Part of a small language model's weights: 10 layers, 9.48M parameters.
Each number is 500 + 50 x the weight over the matrix's rms, rounded and kept within 0 to 999. Layers, rows and columns count from 0. Numbers have three digits each.

# down: layer 7 MLP down (transposed), 704x256, rms 0.15, rows 109-143, columns 128-255
# gate: layer 7 MLP gate, 704x256, rms 0.151, rows 110-144, columns 128-255
# up: layer 7 MLP up, 704x256, rms 0.157, rows 110-144, columns 128-255
down109:538525579500522509489490491534501461520486524542506545494496404579507452489510426565422445501484521474518470549577541498433506446455440531468549502506464446524528595468421440473506474475495509526518530438518532525496503553505473513553546542513396559502460475596544484402421738464454440544534536489447532432542505575500491511469465470621519517452552477500517591518539460514471491504487
gate110:529564508617549507517394492460501506566512534452462554457540566487512505525443531492461462554473493639520501550494558522514386381532530518555539568533467491455525521573516525542507556467464580470559515511517524560451536510451464399493490489495487578438498458443453477486464513470497519528463536445545453559443501473477483550480437581416523401464561519502485506539479542549510473489473
up110:579536566528526531486441485578471420372429511510580494508511549528416481479442493561469483390572487488541447519516461495515385479506511578554500456546512487476511508468577461479543557443459402456429491462527493539486485461494546588593497496554515323546565487512661433544460571560441538544508527543470374463516509513526521362487475570546543488507569584465512497543497525470472385533514
down110:488476506528428574520522539492513536520483449408511503461418544409540572467584568499472566488497420431526533418594521393421431493497435516469588465507526583467536422404468586454484513459487593509403472515507434474500525497558572508545489497565503488541519513457541586543493672530536548556461484466502468574520444480592522576523403594602516474480506498472522512471445466465518483534540
gate111:504502426561479503501471551553488430390499528506545532498475527465485464547496551417448462521500560447521376542452494582477510537553446461468509529531488516488549502570526519567475499469505515493468497505532552492482507543549441465519516423426542515467389529451484504493479466564508513493594595441470514485513442455571418482540522503530605484575594461531548505501556558549549436578512
up111:491493521522504514534462504490576604490446444484453410547490436502432521562539527527493420494493545415399439479497487474478560600486606535513476598529544482398519547510528572446558542530490479472494543496551480554562370488460448566508480400537523503536597517521518509494447568501403460511510410423447534434450567554538481466410513475502466532523456514544565599608502526484379494520485
down111:463435403513480547505519515616562538499485468533530485514415494569524512484477463500499532516562482740363453446510480545645448522518553532577525432558543504584464548468435447477478530460534487549429586535418578462487500525535552475479449585509517489466473540492469516542492477504489497496431404538633506487496602461535647430441402376441455447455553536464488532533419452612470473515537
gate112:435558487563556526495431390535496481561490457543587378575517480497522524484382500413449447499497439537471472545529513563457417584470398510557537512448532535550463597443472491515506462550535538480431534469560609517512436531489599520460441423472427407458534534489428485455463483493492389463485506499561455549525516509448470464514537535481403461636468575504591500523522535467451476404557
up112:505514464573500537485422508530483571474489412484516508512373502458517573523455598355471494528501447482443512474525517478578506481503472522577485514502558496479555455512536497491468447526481428333550465459579543527534453519480569547504460495499496450455581496529468504390438498473469416583467590429543488449472526489488448429534557471492486556574487504546498453518549475489528459468536
down112:463626505413489563475554499522467508551495452493433558509491485515491501515497483590492435467506541313562473535501469453460582479538501463513504542481577564599457500437531527479461516594549430549487502515569514498521487455433502516436501522472573389481515468495465472557544472473602495463524520477486539563486507485541541471485800553541498481561521512500534464530454474545441500524528
gate113:531547515397507442524461515488519493507532421514345633428486438568575451485538506482439481556484617524484464530561534459469538554524521507440385438534560515401528531444394460422541480507527456511519556468497486497453590489461469511553464499556444547535515505568493463528562542568503498431549551429480490468495607446428428594476482397515485506445428546520439544514483540518486478439588
up113:497498486388411493486533479510645590449456479534575581456404575502447435492460462392617574438532523530584546538547588559484603510507570372511439454410454476572446484467507442578471490439548559484415528429445476482468553462579502497560481442489524543531462583469541488393534541528439583460469497478491485473429473485483543523511509457354507516575535492551484542506582491419492575428619
down113:543511452397556471576444434477465449587456566509533422393475600607548442456543505563513478469500512495539431447453456504545492547504602458411579538572464495528557355506519478384537499497522434458491521539492612452487494510508515535634553477447530513524381513467476428520413486486524447503569568529533473470381457562449535445490518501446528378525447482514512527459487416496516528514483
gate114:525484565495536538517587526508498458388658526397505605545479481494424526445561445554508518563520495423418555589511424502483459459429527550527497491568450456536459498503488606452495595474506501492453571502449443569471523524549523511417529426585493586454477479460575567558540596489468545391557515499413548455444475546519518526582463438516526463521523451511522489503556620445523563406459
up114:604606547453440491491570534537510444431529451532488524574512447461527546534468553535621526428439457542471494520433471451467512445512451434526551429518526424507462421448438451457470435541530423547591511512384496510520465462412465494455402558534470493609465470455527471474404548539567553471492477512506459530507565532474441487468509530423512560532454553482576477516509460530500626460551
down114:446529621476530502527525481503455552466446514601453534467540425445500512547533456605475517472587493536444482533604554619601470533444499478526496577503533524377469553531555523556461570322461577450554554525468533526389468482560548490510487511464500580511499608594511491565459435492641498628436439467585539564547446444483576441523504486545425412575434532453443514481460513463501529502503
gate115:500477529476561479524475420513468531499418511485468527496485382407465518513427504457557486458601411584412579511450534495535415581441384518523495504635535519544571585528502512538516503375483553485440524511560475569506554517503523530564463563491432427531458493579534574473506571478632491483461487493462539449502547486469450499527426498566425500517533464478518550577543569577522524506539
up115:530576485491506503529429501544493488479505490583406443535499523487525508588529511582434602469420492527456488554492494467505573464503558483528540537487472521490521480618501555447476541565447437524491530528484548534477584433465470484431527509423533531538508501464471439519567486415505531509612430547635527518553495430583543564443493589423534475626438606530503510458429552426487529547460
down115:522459425436479450489540492545488555452531518511428531409471501382513528496498506421513475536523508468550511583545422545565488468545531511501509504554467587433555492442504437532537357419479563550492500467480452498478477448453533446545425529504468460545485499532475485402498579496544457501490540440545506514452604462542486502520518529504506609491522540489437518440435438504621456508579
gate116:629537412467524459588550501485532520445524498507479553547466574601500527481502469452542481568469467498530581530469449484474535470565473555476464446526448495441524499462547572474522505515496470526542493445568539501447492480482455599525534425491528399490542545502422541479508562502565533522513532523482437398490505456490541549417524460538429498528488484577486499498544449555530549577473
up116:471487547465520428560457475405479486548574409451534436466532551474564451446533532527374525446580453461435579472516566433457359470493458520472440543490547550507470501462473551469482459501408420438606558572476539486619557511568462500588479474479483561611505581470533503454628523476541492519449482507470576497523439511455441536420465540518605513467484501567431507502526527533427479599518
down116:492468451504456570555428523487486456511509503519549524427540408508396461535530430393572449518578388695517469478487565565576457520455489550557458550504421485494390492459509512468482472522530519472448551514563543472599533388514496463452519553555552515567512466549486489432492415537456532512421459456534547400568519576531454434535454405530532479509491517469480456470517434416514540465516
gate117:538548474480496530536525508552540473466532437526447588556431544529438476532457484525496479569486473487550503518563393502434586452472557527449526424544490484562539522553511471478508537519548515467496471508507478560461507529498535563566523493530556474414463523494551449468493429374484511487550580519547560573619580482507491460520420549470500541493480465450404487659535415438538567442435
up117:472467497525516431472461484504554483518533456359518555521610472454496479495511501492586523435489593520489457499568456580548474517509446521478524539538578556466450502556434548515418621431436628460465447433547538504481501530462467476435423554474485439524517414613516518551541513537481537483540507516537512544361458513519395471551460450464490534520527577434479491604513656534483484453513
down117:473348421462475524413419478499532432433512497477555486409529482564519469491542467579525480464432463487525568487476487517471477357477523530503570436558483571592474530479513481498465522536528448452527539478475537430520510508530561457448545418437390592541437541461609464532463611502485497587540492410480502443526507540505606486451531521439481421526483470524443561474466486546561461562516
gate118:435512442530459480500453589445503471493534585425488533374553422553467380500522550512523525492466550480502465470532518499484491581478506486457564594488433474356461568474490537426440515448499562536558440488552604520526399458495524378501449446462469552498464533495543508550477572496481495491621558484515456492545504489499576485537424530508502493492487475474485514493425527389504501456514
up118:323503553562499454499471564513466524501507490444534407574471481564487522492524521456463556517452435452527492474438526521497395551540432611556546545537532387458461515449508499567514474481459536541520487551475504531540471429546526496534472450557545507492377511487442484467446444569509574497565506523431545495588448546550519461479519529504527610551450576441503462532493530448480428455433
down118:595482501521443579478495536474449577509535468496490434448494508483479442556530427541435439468481482583460400555471447557463430521445537520472634525545522569463481470421544518459572507475524538450557417475495568551474470440440464516537445569475508520493497542421464456546543407498517523472500522455539392516508465449460503444478470464444478527511531523543501484537595525425520490541386
gate119:536493556516456360498461450475469435533475579443549454513477369405427550577470528475469510561500454548541503617418460569411507527421458533578479428544534470462462470433453523496496433468532536512580418429543492526457561498529458465529468493484496549542388500419538482481459444520526549492547537502431489508464486468421494512526443552408475471519433574511424529638495546526509549616564
up119:473402382468508472521504435446498523507546464576428443488575495549559441581427560475454552443505422482558655520497532498536483531544566476536468509548545534466497421492445424505472404492492404595541550505490470552484607472548507469525536499494496568540511465373458543481421532485423457531391608486505538559601485457532406459502505455468502608459439458459450476557484452486505528544555
down119:585477491529531451505413506563496416474455571398423576452519546526433421584483547539524452496512461468446519524467498543426477419518523437507431485477452460419449448448431472615407582497432540545550504423553531548440504583508581438467528432451468507512457523571434466500525401602441499470507502501532553441542497413490495506482524488503571419470545546682429555396468531505486480525474
gate120:567606493507556450522534536489433528498548468526585510512519577540560436539484568499560501456514578554413442527438493477509452567466467543506566482458473562449482587482548520518459583547502542516515451470523518551474569500461457539454481504529426444513559398377409512469521465453520448465534478498514550470589503523513458405534475538532456390518560471569505510540476507391577431477554
up120:542483520500504503471525420582458474510428520427445505473632522436557471502568471561427413478434525487491598552428527511522527455591494399436506438506624530433520458487588522459529506590556531589541377482468495542555565504530560526493474580513459517493566482498435547470555489462533452517538496431502463596426486465470541492556498542494484421475544546620481454550538448472527516541515
down120:498524505540585408518554509488598545537546510521487413474486513478513453523381528531511484526476485525475499488464503464484597501552490501498449528459493527402590515423491468449588436427540580524509473440477552468471527521475449471451500511482492457559559440460472431463549449511560387504499502552492466505576545552432424537455600533454525498405528532455578482480528538418477494452520
gate121:581603484526506441520529416528580590511489526470587526503545513480526574464425502503402512470562503501538448525533448432465508477505420456471523462441462596609615387461558503507443489473475497479555562405443601473461439482474558498533480502521475496414403435515510521512579498506518492574525496441553450499555433511417441504549486477486478645430458498585498491376392476552551506465574
up121:482481462486557550450457532487611485442490564451499398563485567559482457490578511506408508526466466545516420530469398458611495592471539458450496476532515491573564470476636600532506476478595401475448480511505510514545539501511521528577488512622461503489421531464476514549514587485545465573433534492411386507466576418551453413519489493510424535541410568478544532550479392536554635514448
down121:419425544503538509595547446521490493505444507522456507507512474552441485531524488465472507422495511289466437581441453488495467619528476455508511523500567537552390548499549532415433533505532588456530529543565479432520531510446511419530477487590445472431589459538493509565502500483611497580542544532538485471488564432502454457581512517519506481574507545528525483497569501524532534543484
gate122:493462444616461391470500585535445484480555510520420536514496505460599511484564562505521529556536493456564525503555415489524483563605584481505551476505597596488449448527567461466563489508458534614505550550468395528478457538456516530485436498451484503460520505359508537434541545561520539583567516521473486495540519474469494517496475529556436447577464533513452482552534431444631568493380
up122:496452552504463553489458488541472418410426464422460500442527461495450506482558547512541541459538435468458388502446484479443523442423561433497449514454425453498512476469463484505477387577510549519495453492515530522529508434533531498580426610499476484454484442548427514442477429521519599514488501424424362538588558492464524561384476553488548519455412536539457496451487569507464542579488
down122:429548572530514466581466465487461563431446431539548553467580487514441481484521437427516514483443383456524465427468507433515540438536461473445484504530399480517530546551575386550549535462515468552533524538564432517481505534483544484400509497439450553499452435427523486536379549473442497498560537493511536487555525410489405427458439465426437542517486476433411559453489521414513511530472
gate123:528593453510480474612453565518504471484429522489529499364514505450559570469490456474431506544478474476571502509482458647473448508429560461518525499565462435469587501446527455529536428436478451505588569528517491469521585412461559492601591416543438537533562429482498567506545494544513561496475634541513448538490508431503524475605436435544441623502543516468449463486521458486540503554490
up123:400540577592485517508442549513477504551455553561511505498598485467530536404459483467535564406514488582443546564417523456476492569454570538567483405501526530467575489591556482627428480595538413519464497522518445472536502444481414573499559522571472465464540437503503456491474388475518419599608417467557511478623486495534517391369483503586423469448470538435509479520556494368528523526474
down123:549525573496521528561528443436540444585531365510426684501445445474527510570489464559388397554536476431499477473465519513424411493522446539485564481454546518550436534460476530492481526503498520519501600449560477437411488551359560438564550630490552521452431491539563511474507446446454445450565582563470533522459538539444469524465547459541500375451555534493425581478536450565607402565514
gate124:449509545417531512510530568362485522581434582464448463441493472552404528514514536552509475474432496472486484462548475540520486535468450425507495414424589511479507574447459521511512454484504458594519608526510459433491534536502532535587521574571431462503507487469476478582495514472514547488501599449508473482471575429434482508417527527459462483522550516530483496530646516456512435484410
up124:534488517439410404497438571557520489557457436558480523501393540509484430489474507496526557533558494457483544457521538309538466449506487449510536540467511464509476483472498471473506488508425519534448565530449531449463410403469499491549556428470484592539545531449460434419474494528535478513402447490555478487521563526541530412516486466497437457517483537489461486562499438424424458568599
down124:524465500440528551526505471506523464513451539620508449503478493459447425608577488471529431459469449723444578520539491480526568412438545530487452490499470506426445460486476573605521520458568497515510467476486535539543420601523522626531505503465466556501529529506518536432486667481592527486491398587509496564525451500447519550428522595468489561512498571541507530427582529559436617465410
gate125:486508501447653510598439570459534548492409546594512468527619509579513508562514511391501478509517568521489496552564465474535539502580551450560510469584449458464575519479413549482496457562586600495537531374568411477415447383425473487451464475613487476443461543495486442556462523466525539440495518516387490506589512510537440525511383576453520531571485515541464422396421412513472588470555
up125:527535495500455546553502443461509477472479476559451460527583522366493429485504533463544472567539529553504446413446510407429503487579467479439465516631530517536459522578508526471533453535479485510437527542501537477481491503617515478476537553515441609495471469522442441411490532521471552471451504542565497491482454533454461409481467452515461521584455446436543484376510473371542399486593
down125:457489529442525492456530493484444461382499496519492525474529556513460455496519544558549498538491446547435520460450534485465449536565592542410463415483549425423523524564480541510495591560457543518520574509496505456518517637456570537386602546471474490547490558440484519408527508492526491500491510542521540408391388434493413489480429522447476518576521533491580539584409480435537513534503
gate126:496444528547493510536520491546498550443526467566458498460523451459547536494596506454505451533460466586534537527490509534432425579526528536558447425487501498589461508488467502514534415483494456558486565507507613575549549593445528533537569451584430523598580554570556517480553471491536424432566440466496466512514573453436479472496452512524588472533502498550510528575493466567563504423560
up126:464495602557500525481472508553522463482478530500399543466518545522525488562552486477535491530477509464528502514472541515583439631573623485480483639528531478474527529568515445504485537573490555492469522511528537515492559547574581486509463555523554486431550548495407535530475515474491690444469561534485469573558556485499518550604505463491486576529512432431490397517512558523508561574428
down126:396482452490438546473493577441475472528521537474587515473513549508562613466505578489557564536472539515493469460470429551411451489516447481506558468505466359442526540524448413565615534403359463569557595490329517488467484374476510462503440416562525535445448456598556467413464473485452552569554469514482471574536522541502456520527424525463532492570505485544565390551457393485592507428480
gate127:478516536463529491572547514562490482523525455432433433486490454523482474462501575473510531499383526485478521505530464514544474467485448544415539502538459459424587510494464519527562466573556526526546525595545562542470569498463462580648478532432508530494555516480472487508489467514504617540454496488529500531526416594494555580423484527481429514404530524563547446485420445592592549435548
up127:524520418454526572490554549570481539492450540494509453485480548520499470589506479533426534433464511452535366485544472481472536494518550532499514477426451599449439528471589462501479499395503570525441454493485458472604476433453579502457587502524532469494490473508614507459542435425405550449509518485506441487536585447517479368542411491509472485545446515489431563463603562465536430609521
down127:472627466412492503505565516453513549407562478457439533470485478507491500502553484482567537582496469515502420437503526458457508560541556567517548489474511524488452580562477645492552546469543518493532509453597549530520585526437648549522517527531518533506537523532513461591578474431446481402499487550495443420491480465515555416505429486474455388436558526514499511567538487407522476497470
gate128:483530593604533559534505563552474483472544521504494568574633557558479494559533408468579548534508501511551565443542453512530430513501550492564509607473576489510466392530461500509514489486465488497452503460511529528517454510483593437522529477501495465510479544488525523553447547534550440520559502395471392458506500428587498538508484420516453478541562498533425401474604555476502505406518
up128:556537630493544482510581473529390539503487504463548416554545397532444476521432499492554556517559409553445551470457488490569496564465507458400446533502512549430510484521529441557501476528414509514478498507528472529482532589509525549483449429554440535507452493499465515530497529476558570435490560524464479487589409475519517552533547507498553489526497494500495514536378484454432467475472
down128:486499455513515541478457471473503427477509504492532565490547593504541587489501614566454488446476389499489459409558517482477524444431446508533570521465561429529589510476509469393528458522473527497444531556506483535488440447456565453460473544465605557509474565502483511511486476516564648478526488470558547540463455504607425535519524513501492487460549487436506496539439468530486524505491
gate129:473476507482393482518451423503445483455500508555551472427523567505506505506479510448584556554526507518531584528469486561518527560503523469461577491468499391568478588632470462414485633482443515497585514497450524514405528509482509488494452435623421462403494467514532495423542498588409483513420538451529545483414463508449546514586462427448470472556530434623487532526521430459479541488499
up129:410506478431471573553508457510503500508528550609466517476486429420492498601495607569521488486511496434519565546506504488499510589476436559482487545537406452493547494521463534468552552567502478528480435538592526494551558535465525574539457486464465487568504531560426602538635470476547535389565511509411482474452425430453474416445539463506456597520549498461481426507463493577545541528459
down129:406446500575502480514551471534453546421475435517449507520522543496490509540499528497437436512477493465530518612573530524477433504469474517503455516542467460489463509463505556474523639530491535476532475468537447546542442476468511573524523425337510535446471392474607510434459449539468577475458521577491528460457465467543464451570506448545539620446435550567523500459514520541507505470418
gate130:513569518497424566516428526543545494493476600530530529439417456460493404462456466521409594472473531536484473555546515522476398503505468484528527435441425452442506466579478557448425451473473518510577445456443457586440489494498486672524448402562554431504536432455531500439467529518495490586555563421605506484546537571478402554571446394453458478460509465542505491588495443520546540525467
up130:444529516488426484595530424445496443472450475522375402543464541565469476534577478504495466492550512523536469474410481610486554528462543530508526462531500457466401465503535530523579483488513478479531584519586507516475474546517579463452540540524454502479577487531526496467497623516446570503476504508469325570523495480514562572425548485505549505547527504492516400503528509564468386502524
down130:624466424559521491551507504525631507444512466475431425469477494422466528536567536466462524455459500662439438399525570511582523541504486321485504432564549482578498633516548538497529507515525458508463489481452489450410476459583490516543422520539506524459543419545455502452430607442533463529443580486531455509434544470488439478405558490547554527498524447483465488510562453459495451538507
gate131:497414509512513471539547363529493491513475584511489422488473487490538547509423487531464447455500463560506465491511511518494496459408539442531499564520500560436543522594510394578486578548505554562499472509485583501466527465515540394541496552473506436454620543491487411550518487492433476502517545434521573453425476531497513510569403447435607486506533503499467508575497468509509404479541
up131:529530446475465434556438501443543594463555482439503445556538522535426560513551496544511386516482469486508519503522455506492658509435519456574630504448397433521441545481495453438525447477500520458467452476538598601544445574513537571593401548546529548507509428536554508547630484487494511456537542607524468509504509453443531487469476501569432491481537584432473559579513652534524551507504
down131:541491514458435518443519487484496500590423528465480457447464451485471580513424478476459494514560568573426433402455412508532482453541553482454514484500506489584492459556355474514441492443480491539549556521506448409495508496456560507441521439441469496438549481495361470416462420586489504491528475442424610493490436520444469551614488602561456492530499449531466549489612390392560474498589
gate132:497534417503459433463528495515504484561467535500480577508554484491463508507450530511435607497415514474415540544471385604452546540357486567544493500497504556434435490542566443454405512475461494561509550557457403540537546515589501571431530535462485431420501536624530614507555473443510497527406423535417575515506489462576502483510479519559602483557486462536448520557486558512439460539516
up132:451629536512574521550419492526525508555496577492551512501520483471551541537469500484498475526551502455435482435496543491469536475477500621431536537485596550483473516518532423467398481440483460437442481509532557463585482487539483520496484484529478516507460471466575563489441501487568521616507411566452472538522514446514520538543451514487585536529470462561369417450446528556492519473456
down132:511378543511526471469534448478439570537458488580519479388418524521530516474573481406498551500427521531498497501411434426470515503480500404502517530446557529540369504527518443518487489440514456539546504491561387496412450597496447490614500527546512473573500530483536394482521498572409460552480461544554466528522591473473499480518605650485420481434513531578407564546526497514505504546509
gate133:498615539390451453597523509514502515527557487484473494504523512527547489510397560509432505525414482545419554506626555522503452440511555450506413490455596507490421461499513473581450524555457461567546625528561442554420526473491501529533586473477502474496460470455505528473528518519523417525533484472459482521620454526536474545512474541494456533386431499533506577651510490415450567493502
up133:522584571587439397505502478481525486390466500487531553488508494555437405516496519536592440455440455537566442573457477475441570378429462441593468446481539520521488460470487421502560403514451499418453529504519569519496489551534469468540612410507544507424473462507531525463550393461446528533432611499416512516525398486455548401487434417467450593473548489520454448481481478436449515412570
down133:506424535377447533474524487474535482533428517487500558447512458523547425461599529600505570554540537319482491513457489436514560580415474574496470458475461449457514448562452532455567504499539535454514551585592584484525485502515529482465593593481469492484488453552421490582515516505436438446497589514493515500570467536426462435489474414478537500469455479456501522561530515497594460589423
gate134:502557478492570538535443540415513573469473558529537510513509487402505603541507470474453461471457482407523509453542454510552477536465444541444431493506479453478508480560528533501506483533474529465463556472510519523433570434507532518518561508487499540463548547478416467492557446518518540369519568541392470466499460508533514550487529457564461455506418503436456469460476571538457508466512
up134:504589469415496478555521455489582527390436441527497490528523586505472556545440511521554570615557530536578481526518534497469547511441520473430511497538586497559540531554463435552460540511468579510466397491436486468484405478494607538524441473573493496454530459525480481466436506561589483443519554503552475518481545568471575508480499441553477460421540425484469489498476476481469496555577
down134:526693532514463457529501503546544534438532484520501502476480508474473500527540442559466550525461466206523469556620492423463528471487453495494427589524562450482488460452496467513585536469483471475477553504526448496488496507479498497512510473494451521472510465540531524487537415537522525464467492517557500483535451535536528512442668509488460570516508502487538531497461507475551506545517
gate135:504446484545409499556399421501427508512549531586506517507483418567526477436516439392493495511415461469569537531421454418498506481461522458499500505500398496548541612596476390435509617476597531456556407407473533587462495449526519582465434465517583470502624445468511554534526612548511483463524531521530504499409591392470543534520458568527541499532570529446474555506487490488529408504504
up135:442607496511543531552491442578499549462543538420518475616583502447488492465432453557544484458501567572500506505576484476601426476554394430508482498434463521443518568479455469538544439502585484521490466530443439509511550503497371475487528467459494502471503480552509538492480464546506529489568471634565536541488426493456565468447471497513537476541507469431508608562489485492514376444470
down135:502558446530481438463441489460466485494489561459557469525483592508463507496470403495596438418450471507491418503524412534528484453472486496510462483500496525616403522462363487542415543494513552396524492636494451451469519463591472471556479524546537502613519433499516361444543494426493556484495561536449512482471532478420544463472564456512478525542459475458440518525556521524467479433429
gate136:508450472538471413576523578454448473509581565430488589469440475451497566450473524503385564460536548467563516528491550588505512539456463489589525386531504489528516404531532501433508428481473529494500596551539491527436524486511376501512485510396582435428441578442514516440463422580529575462520558475534530557567507451464413517482399566471540437444460448452511477510458539527538464468518
up136:546530546456508509528387465528445558549576560460527377472591483500452527506563513575515502533515606498523534522588524553481519487531428438439441493425494512459422447537515538510495580372470595512478470452589397588559469464424427467523562504460610465505511504511548543516583424439498561520485545443482551511489511460505436502449559420507478504451617416571524497529445496460582453423539
down136:435497504461592669522459472468438649567518518588426468515480505506558476553488529406494526527520480561512556509574472500571550530557559495507437546509516513502403474435573522483526464513555432574551548479537471493501546524524540448549550383501558449497500540519532459552494516473521548491556400551496502423535521526489501550477556394409485427501442454585582497569508540568590472519513
gate137:585443606485504492530489508533509483408577481570528494508516476439561528517558533451564473554364461529499486504462491560512493607492437467464457500476460459494504533443492504470397446409461502483542470483495436527481465611456506475513523517512460459531493493499477469371531513518567541535476553526421410449553517422498564437523584515547513497559514519493449462428504460516443538541492
up137:484548503498488495532460483478451501487453367556507551472525458484534448432486469504494432500500626456520419536558440540446515476473552479449410512545501433560431474534541496498513450492540571555467522419444395453465478485516473534547444524565537460503469511449539524483498526536511443521492534533487528578519505477577546473481557509429472525509566509489537544508590478511575529522459
down137:533660500501471554487390440466488489496503505476450476486503531536485519471473442619529460513485444347556552524694503517544460444529509534491472462483482512553536440482469466503497511510576482494554541571589457550508489486480473530500520456445540549545501578476456511494535493496455504507497485552585497474518497520509529461526577533517507542466513478508445521482504574520529507488487
gate138:518551526553572443525418457491521497507565495505528588511536583409534505543513582464502535606525578499464468518451562486499541441521523566476571430532457550448503442470425574430474443567560521467499435515436478494508573528538491520449450406518539522465554570493475493493498575491477525438516641479485581488494450494467549502484444426395439460439520428508503551467553391410510466523416
up138:543538468484522487492595500406504541390514545456546504433454490560508573465553538475454471412482455476447412571556506423476479545589427566564474521476528591469544562463497510533452549435571459438496402449446490468523474521435462545608445474486505541502515625477485481404600580501502495471452493550525545372497491456557544494503490572455508526593584555429531586491554436469561506475512
down138:575638565498518435489502541471571493508590472520499478484442542567591401527561527424545559542413486455470517489511514538484501566457482452511389497525507412479457454579531442494508495541516540554505496483452566505449452403374531561475465478493526482343503576503471473423541546446487483490494441523542499544518488545481529416510700483478498473443492465529537514473526545555524502493547
gate139:575511528508515462558445536605580457536475550518580489452524408445525455530489531446439453526557488452416473480457443492400547516440507501497451480406525526398478580430542540478525495522526462427600493504552527526466495488427498573581482493462559505513541547504510443499496497601521546529448464523428511558522548541464487524479528542553521523507542488592538542508527430500546459555455
up139:461594482479516530584479437579488520479476470541554539417529539473604465458447536463476461492453493436580502572596626571461490521482556501524553459502523484621513486499514508595606483546446541625496521579400551483529549550541618493581424574514507563464393466498445457449524552456518405513536618488498562471481446551481395514469535546446497507426545587523473442523544469473477540561468
down139:547447484403511492475500563487537442575505466437462525496430512444624512559592546387561458442583535792566451553439446569570486593499583513422488550514447540643474493593552490521551451472422430457502484495493554504575492500474420436548492497482551417451596608606504455555537406538560605546501513486505593515520527486443564466471432591562488504431509429474416461562517435602446495400473
gate140:539482494480513566526531529544428538482516541401474571532504527516475489615494516437623460496476591440478472526559436511499555550477667466590490517578495486564515394483516610543507515408545507504576532512563456509548519574499447478540606502584547493552431492390480476455463468522536509424587566423396542474566528521470482434451552501452535558523552503537515550581523519494571489421440
up140:475513539504486495508453459442456579530593446479462472433538480490435521520524463500470463505505433511531482525580545483592506438536534452525516580495489534427517492486457488494520563545473491448502539454404437522534443488450581473509571558406508470535489463527493492482452554398416430539502494554481521512576563615545447517482457472478447539466482446461573492505507594460550596458457
down140:540490420477495535521445540560507399501474533524493437584549494515441514466542443559426466482594522566382531500516395572543452499526547528478493525487492414546524463612481505528487627566441522387517533436496506485465491524519455513572479507565588451525549473526594455388524528548453449515487527485507495480523531566475426459534389584582515510516446511561494455534478472525528486492468
gate141:501467509548549525590497567509546565544575470533520632419453496460583486507489543454397465565536515516440500546483481450419545581538526441463498527461458390481482494622525542532512503485495389493512561535580472535543492520469431553468553501508497528422468425479535432452449575527475497478552462540532469478516466537496531460415467469456358546496597452511510437489486449420525506541541
up141:479552524602508540413540453559449604601466489591507496535521436509524538505575439545487521516436432525515486482510484543485481614469418473500597525495550396398503506448488580530509491519387486432521494537502577499544584413590441541467438573502495522510486488537512409470567447482413478526592510527464487573392483504531446456451494523516630587543429431526489530501500544562458487477514
down141:332497436492521508470503535501504525646554435497459532483412545504480501505488563453499543476551430609537505553532522349395542477540529449513523567478512580472485485507495499501506451497530451495565476563488458496503541564492498541486420598442533510514387527500486463536410368476485436548454380473460510573562537432413632499523498453516480477525392455406574434424424495561508431493481
gate142:457511484499592521516489508493406545523532446506466542434636472405487506533512446487469481435510476599552434527538407487413478531377573483520665505552524414544558450503586457477518480441440562570455514540415481529499454534493543440424512531577536641543533473497532444557506451440540503498551482542503572495483450517525508576505470530444477571527554468529462580485494546576598490509521
up142:441439503554369505556623469485492498418476526572529506558512514590562622506421527448505463541474404555559461466468464520478552552521451508490479401459480449514535546478520493533453445519594450467438425536468434519474462469529452420482444493541528526486507520612438544480534530501441514482543465520465462507507489519557544570455619406475426528571539584517519547570433502495491471503522
down142:523488406459535572553540563474501507495452563569468580554518482500557412490527520499483471610543584604459544453467490524418437444479502489522534546409486417445514479627517565344508479454486558481478482590537430505521582505541496474599434476611509515446441477571573512539592529468500465480500536499518501492429441496505531615475535450435494422478491470524446389490490482522502461592469
gate143:473473553515468452429506477604434471547535412516441435412510454473475569493591422451496554522471473456488456531537457505518477542394555452481465504423474472575446451585544490481538458526465458511543421507508510472508583442538488522451484543504422465584500430493449518592461476482456474548501510532604491506422472424478492469471442467551473451493463413416531463534445419456494473486582
up143:581532525537473515489480467513486452493541494546455451510515588324489475563503589542498455498454413469512554498585444618431538494503549596500548521520476529449449531587503537406436528459523516543556542554542526607455478496426486533489518503469526602478501601560522511525423619553458513509581456538514535399469491557479477409598423423502558493528593436559489524538508547622461548501523
down143:409434504516460457510480549516430555564526440569590530427502544465342561570535512460606529390455493558520493508547476528505547532497492442511469485513538481508546474530548513394491459479507473427454493500517526515510499451412531529465460463452483538511504573522461470638493583458454438525546478488560407503433453497508465527511513470498510519476408542349534490528473451464442566571529
gate144:535541538535491461498494515458492504548446479487527614442538378547467537490397503427537546484476456453449540449568463468552510489573441577505496437524467559584465606535451500535497474494469566569499521550428517449472547558522460484538420459495448549505485525463491520474460553412546577482498477482525491506511496397485461521513551474332480465469498482443506480538590456440633482485478
up144:462507433452571509449528573514516480491562448535433542515412439616579549499558507539483517526471480506474538460572499623443587521457441500535485561442557543405509439485554535426626457477507437470465539541478570441415548478547464548508489527523464463483497508555576426563463481421447527521512517481551568544549498589579433513505502464536549532508528568549577412430446495519588430455472